Each number is 200 + 40 x the weight over its row's rms, rounded and kept within 0 to 999. Layers, rows and columns count from 0. The size before them is the row's rms in percent of the matrix's.

# layer 3 MLP up, 704x256, rms 0.0512, rows 156-160, columns 0-255
086,206,204,232,252,175,95,155,261,153,134,221,184,217,241,209,240,231,219,237,174,220,167,146,194,165,176,168,163,237,205,154,184,248,157,202,205,200,210,162,214,136,220,203,203,175,221,207,197,180,156,227,192,175,249,192,182,157,227,68,245,256,108,201,248,229,175,187,213,185,169,201,172,292,171,202,203,164,189,223,171,180,197,203,214,232,171,165,200,194,113,188,171,234,158,211,222,156,249,166,182,150,227,254,151,205,227,224,208,139,191,208,249,265,210,180,225,177,184,268,206,307,229,291,230,229,152,204,213,212,268,184,172,164,238,198,157,209,201,178,114,178,238,204,212,156,113,207,204,240,247,142,205,102,154,225,235,249,108,127,204,218,124,176,195,183,156,218,174,154,173,137,246,237,211,255,207,76,294,201,125,197,236,232,177,145,178,237,236,145,208,172,178,181,174,152,217,206,189,184,224,195,226,244,153,205,186,204,225,189,293,204,136,236,200,185,189,234,198,196,205,151,91,173,164,176,193,203,221,188,205,148,162,240,283,229,170,151,154,242,218,265,214,140,204,158,191,187,215,216,210,151,206,161,215,149,250
108,266,235,260,237,164,215,142,205,155,298,260,247,192,216,114,217,179,204,218,156,222,159,304,214,212,179,202,185,326,170,209,264,227,204,287,166,161,226,189,126,204,160,150,192,156,255,205,246,212,202,188,254,181,248,224,228,228,263,177,200,186,193,205,246,233,145,197,136,207,205,220,185,154,218,189,199,228,130,190,207,235,147,192,168,189,147,218,178,201,146,296,204,234,224,147,199,161,194,263,213,153,193,171,184,218,208,205,151,159,200,142,294,178,175,181,182,257,169,137,259,181,255,218,186,153,188,259,206,230,237,210,230,197,297,216,189,240,172,168,247,238,163,256,157,99,259,230,183,213,229,218,199,209,251,178,183,243,190,240,221,204,212,175,276,203,228,243,191,228,273,216,212,227,170,218,223,221,182,183,245,218,161,111,183,195,208,237,170,161,198,265,175,189,139,212,225,181,156,183,130,182,176,191,213,205,224,257,235,203,188,164,198,246,187,160,235,242,260,174,171,201,161,186,218,190,190,164,192,263,187,154,173,126,299,256,270,183,211,159,212,214,182,267,198,188,237,121,193,88,266,237,207,153,243,206,248
102,172,209,179,201,226,190,183,186,197,229,257,164,178,252,267,210,220,185,165,213,197,182,213,188,224,151,270,108,109,196,265,253,281,281,190,205,139,214,213,149,208,201,172,204,212,187,267,248,161,190,219,221,159,185,184,168,145,185,227,127,162,214,268,160,182,278,168,174,220,183,182,236,223,150,212,161,227,205,254,173,180,247,167,163,169,184,159,207,231,162,184,240,134,237,286,183,197,125,112,162,174,231,161,178,152,293,225,216,207,196,267,221,209,187,181,217,181,250,230,189,236,146,227,193,128,187,157,146,182,221,163,165,191,219,207,185,223,249,103,79,204,239,170,169,154,171,212,145,189,165,175,231,121,176,142,178,244,189,163,233,178,250,242,190,246,225,277,181,181,188,211,138,245,138,226,165,270,197,202,109,185,175,219,210,195,169,199,208,147,203,201,213,206,141,231,153,138,196,199,208,298,213,220,233,177,194,182,199,157,215,94,169,199,177,174,234,191,162,219,171,206,149,156,142,259,222,273,176,239,117,157,261,201,230,222,181,201,216,192,144,209,184,237,143,266,207,182,161,114,178,233,215,272,205,215,186
081,192,199,153,198,152,178,205,245,232,202,236,203,241,256,239,197,169,212,195,234,126,191,268,252,279,207,234,162,222,256,260,239,158,237,199,161,110,182,181,224,175,241,235,199,149,172,204,228,185,191,193,216,141,201,271,205,200,190,171,170,197,188,183,226,136,134,153,229,208,175,193,190,207,146,212,236,245,205,301,178,164,223,190,265,180,234,193,161,248,266,196,174,205,140,166,220,167,163,200,186,241,157,195,126,209,313,197,214,243,220,235,141,146,238,123,149,209,123,186,229,258,131,148,269,183,195,218,220,196,259,153,198,146,179,190,154,198,202,216,228,161,234,197,159,181,212,228,155,200,178,195,150,257,152,207,168,162,238,214,115,238,294,161,185,173,181,226,182,197,180,196,178,158,191,172,210,158,239,161,255,149,183,265,241,210,116,225,228,56,164,199,176,115,216,198,115,225,280,178,139,217,224,102,240,173,193,172,166,174,239,181,175,234,226,173,137,203,155,265,133,210,170,142,172,126,230,163,233,155,195,252,199,229,183,154,169,181,173,260,155,212,229,199,181,129,166,238,204,228,226,212,202,210,185,200,182
080,179,161,208,278,180,207,204,253,139,209,161,137,223,232,274,181,191,255,162,192,191,173,192,192,194,184,207,201,167,204,236,192,278,221,248,274,229,188,157,230,232,209,170,233,233,144,216,190,143,156,225,135,233,212,117,188,247,219,89,192,271,216,177,205,169,196,243,243,285,207,239,167,213,243,166,218,191,259,219,216,178,205,118,180,217,204,166,187,158,245,225,251,200,120,250,205,206,196,201,260,190,268,235,220,300,198,199,174,226,201,163,140,199,191,179,181,145,182,180,202,153,189,265,145,99,171,219,150,168,175,218,245,140,197,149,244,206,221,268,230,230,185,153,192,213,153,165,282,190,125,216,203,240,199,162,118,232,146,218,223,187,257,179,274,178,189,175,315,281,203,166,190,233,181,284,180,234,202,241,228,76,167,218,238,239,230,170,173,216,262,246,210,122,236,169,206,183,231,225,180,154,154,193,175,195,227,189,185,259,168,232,262,179,195,176,233,208,239,150,182,212,197,177,224,170,150,213,188,215,177,194,231,215,235,226,195,179,183,156,206,240,137,135,174,173,227,145,103,201,162,173,249,253,202,196,124
# layer 3 MLP down (transposed), 704x256, rms 0.0488, rows 156-159, columns 0-255
093,206,213,201,191,205,307,236,161,247,216,180,236,191,140,215,169,162,186,176,233,165,195,241,212,246,160,176,251,165,173,216,214,198,207,231,197,180,185,254,161,245,158,275,196,215,192,182,220,240,240,178,197,167,216,179,244,235,214,311,145,162,228,168,157,182,187,176,207,237,256,199,275,108,227,164,218,250,190,198,282,214,206,209,217,186,235,244,218,189,307,238,243,165,234,183,212,219,157,244,268,251,166,189,259,176,199,164,200,257,220,190,199,115,181,244,153,255,201,156,164,102,210,113,169,201,222,173,167,229,131,221,203,227,173,185,229,211,227,188,294,189,127,198,200,234,252,194,171,156,124,256,184,291,241,200,175,127,252,263,182,195,252,190,224,232,230,211,211,242,224,207,198,202,148,114,211,302,99,239,290,260,124,173,216,229,235,161,207,239,195,242,183,193,251,237,161,215,194,218,121,187,177,165,206,207,227,193,154,189,205,206,214,155,151,202,213,154,212,204,163,239,280,203,208,168,193,170,201,205,219,282,246,149,129,218,216,245,202,126,146,145,224,251,199,212,212,203,251,193,154,244,210,200,160,241,151
103,244,213,234,279,193,222,181,167,192,256,272,230,176,259,150,186,168,129,198,141,184,144,279,176,270,164,208,187,238,181,264,207,206,222,250,122,205,225,221,130,161,188,210,189,175,282,184,211,197,194,213,215,160,294,249,188,287,205,214,252,196,194,192,234,163,153,163,207,212,266,246,175,173,227,225,180,199,179,174,148,227,218,197,202,163,141,248,213,174,204,278,199,171,210,167,219,162,164,202,209,158,216,164,209,210,191,208,208,205,207,107,251,173,192,204,145,290,203,151,166,154,243,210,195,178,178,207,234,231,226,158,204,224,297,217,234,229,181,203,257,182,137,282,227,157,293,143,169,184,167,189,218,214,264,154,182,303,252,167,218,253,198,170,248,179,161,246,256,195,181,190,260,249,160,204,215,177,185,198,235,277,172,215,170,259,151,219,191,159,218,224,126,218,147,231,213,189,125,162,119,177,191,165,148,252,262,242,239,167,185,183,224,236,260,203,206,228,258,148,175,187,212,222,248,165,204,137,232,263,215,132,170,183,275,262,221,223,182,159,159,206,228,228,192,219,224,116,194,113,261,199,201,214,246,235,271
099,220,248,200,222,176,223,289,180,168,275,163,189,210,242,153,222,276,207,175,195,189,168,227,236,160,177,194,230,229,175,184,163,136,244,210,178,181,191,205,287,254,203,206,225,182,210,199,188,274,245,179,232,213,220,204,266,189,249,208,202,207,213,241,201,200,170,202,162,202,192,215,191,192,256,217,189,215,211,135,223,181,161,228,264,195,217,210,220,164,163,239,183,280,161,232,231,240,221,146,193,149,205,175,229,192,114,215,128,212,194,174,230,205,196,189,197,197,178,238,228,124,215,191,204,246,238,163,212,158,213,325,215,164,189,226,232,180,202,247,232,230,173,154,238,124,197,240,233,137,233,275,310,185,267,157,220,183,236,208,210,119,217,245,233,141,160,170,225,223,303,190,202,216,202,178,274,200,231,133,217,179,258,173,155,234,196,261,211,158,185,158,265,154,235,120,193,168,200,222,196,223,147,225,125,117,232,146,164,156,166,275,193,273,114,293,216,182,204,215,264,175,228,220,217,204,208,157,260,252,134,175,236,178,190,196,231,185,317,120,181,194,157,194,224,196,182,186,243,221,259,178,268,193,296,191,225
090,167,200,207,169,165,138,168,236,222,195,240,184,236,136,260,189,167,159,223,148,188,182,235,214,172,135,200,154,171,196,193,178,181,165,224,174,212,259,230,197,252,218,210,248,269,226,302,210,203,219,130,187,212,178,211,194,235,232,141,268,219,184,184,130,204,246,156,248,202,149,189,246,137,231,223,195,227,292,145,165,167,146,221,163,209,197,234,263,136,245,174,241,158,296,170,177,165,232,170,184,185,211,217,250,156,184,135,264,180,197,232,274,186,180,203,193,184,274,192,251,232,213,230,213,164,229,225,223,197,202,229,196,162,178,205,218,170,169,140,239,264,186,204,289,174,195,194,235,202,230,152,218,187,224,260,211,175,213,243,250,228,205,174,170,231,192,169,190,183,212,158,277,262,236,175,200,167,180,133,226,275,170,176,134,229,173,149,163,263,108,303,167,265,208,212,280,178,139,219,208,229,253,277,239,231,243,230,166,249,175,156,212,181,111,207,228,224,210,162,257,139,217,180,221,241,207,250,241,297,184,120,276,203,261,277,203,157,210,139,163,186,221,145,259,185,237,198,171,140,226,224,193,165,193,197,182
# layer 3 MLP gate, 704x256, rms 0.0461, rows 157-160, columns 0-255
100,140,208,223,185,211,225,206,189,157,263,236,168,247,189,195,198,227,154,228,161,208,224,259,212,135,110,182,219,221,213,221,270,239,254,209,161,218,197,203,166,213,127,177,266,166,218,225,207,180,171,217,201,218,197,225,255,226,187,193,247,242,145,189,185,166,117,308,197,223,148,260,105,201,169,210,182,239,144,304,225,166,196,175,187,203,136,221,204,216,136,226,170,93,202,130,177,179,224,152,205,145,271,156,170,221,227,238,228,200,172,221,225,180,216,206,235,247,202,191,267,197,192,172,134,226,222,262,201,225,212,308,232,185,243,196,252,208,247,236,248,254,177,201,165,170,177,164,185,232,192,259,186,186,274,205,212,222,227,174,202,173,243,247,187,162,257,257,201,189,236,239,161,204,157,201,255,216,203,230,236,239,192,252,117,210,230,160,255,165,272,173,150,172,154,236,225,236,180,132,159,147,199,199,153,188,194,245,190,226,222,211,285,170,252,174,247,231,165,181,191,166,151,193,147,184,172,139,200,228,173,115,225,191,208,216,229,257,164,116,209,238,250,160,263,237,239,155,275,212,309,197,214,106,213,172,246
108,215,165,180,176,280,155,182,218,202,192,213,170,127,247,243,201,203,237,178,247,252,176,201,202,179,187,199,142,185,184,263,225,186,257,175,223,162,222,284,253,220,162,198,267,142,165,253,190,203,198,219,210,172,150,159,167,160,138,212,243,236,132,172,194,224,263,114,197,243,222,155,177,256,160,213,182,214,257,143,166,258,148,245,190,161,206,196,205,201,199,190,150,178,256,270,121,246,167,174,203,174,236,211,147,149,273,200,255,179,182,190,222,254,212,215,170,213,221,223,150,226,130,156,216,193,195,166,118,251,214,121,189,225,235,165,215,224,223,120,164,173,255,218,162,176,273,218,192,250,219,127,222,164,284,178,224,205,212,174,215,203,175,204,228,170,225,287,137,235,195,237,136,232,176,251,250,200,205,231,191,241,208,211,190,226,194,208,215,242,217,209,113,172,266,260,191,182,203,228,218,273,246,225,241,199,217,173,169,145,191,144,182,137,152,158,303,238,127,221,168,279,176,208,223,235,290,218,198,258,111,175,203,215,213,220,154,202,204,258,216,123,215,181,150,287,228,166,225,160,203,299,217,228,233,177,218
099,240,225,234,219,223,240,224,185,149,153,160,200,148,261,142,199,220,221,239,218,222,231,178,190,255,242,195,226,224,213,193,223,219,198,157,217,218,143,155,186,177,149,182,159,154,173,80,202,195,189,258,172,222,256,220,243,156,194,239,131,182,196,220,247,178,165,234,157,222,247,223,175,237,176,184,236,149,99,270,265,189,269,196,243,209,187,150,84,276,162,175,127,223,104,215,209,251,164,236,184,225,177,188,197,295,208,270,210,228,212,216,169,197,217,178,221,245,174,182,144,169,201,170,191,239,182,170,173,198,175,177,208,224,199,218,178,229,216,244,150,159,225,223,168,270,195,206,202,189,137,276,186,202,151,121,218,249,197,196,197,204,207,240,208,152,189,265,193,243,234,252,151,169,186,207,192,221,255,251,210,169,243,251,274,212,206,240,244,147,318,143,264,116,192,179,108,209,236,211,181,180,193,139,202,193,153,255,241,143,192,196,193,239,259,193,169,155,209,210,172,232,199,251,180,172,224,147,116,136,158,252,139,180,109,138,155,223,198,208,201,230,164,246,183,220,167,199,264,230,174,182,216,289,225,178,226
107,213,190,228,213,169,151,142,100,205,126,237,199,180,235,256,164,146,212,216,291,252,169,138,173,204,229,178,302,182,163,215,233,158,203,202,219,176,229,251,199,210,156,144,134,126,301,190,159,196,203,159,131,197,244,242,237,186,203,251,227,211,197,177,243,245,205,195,206,207,215,175,221,259,203,208,201,270,189,182,232,220,154,269,296,142,188,198,290,191,187,155,156,192,197,187,96,213,151,179,188,191,165,187,169,194,217,232,192,114,207,203,279,239,227,155,171,229,146,249,250,212,267,225,206,164,214,194,217,234,257,179,163,170,215,231,189,156,165,198,148,207,204,185,153,169,225,275,197,171,216,223,297,280,201,189,160,159,129,155,183,230,188,113,228,245,244,227,164,212,191,247,195,206,232,217,180,158,177,247,125,205,260,213,138,226,187,245,166,277,142,212,230,247,135,237,140,216,138,142,215,152,227,194,218,199,251,289,228,161,227,269,187,215,170,225,227,204,203,237,217,259,267,225,205,209,199,249,176,153,230,245,113,207,184,126,218,161,185,210,172,205,180,229,239,196,174,179,211,201,263,206,212,183,187,153,243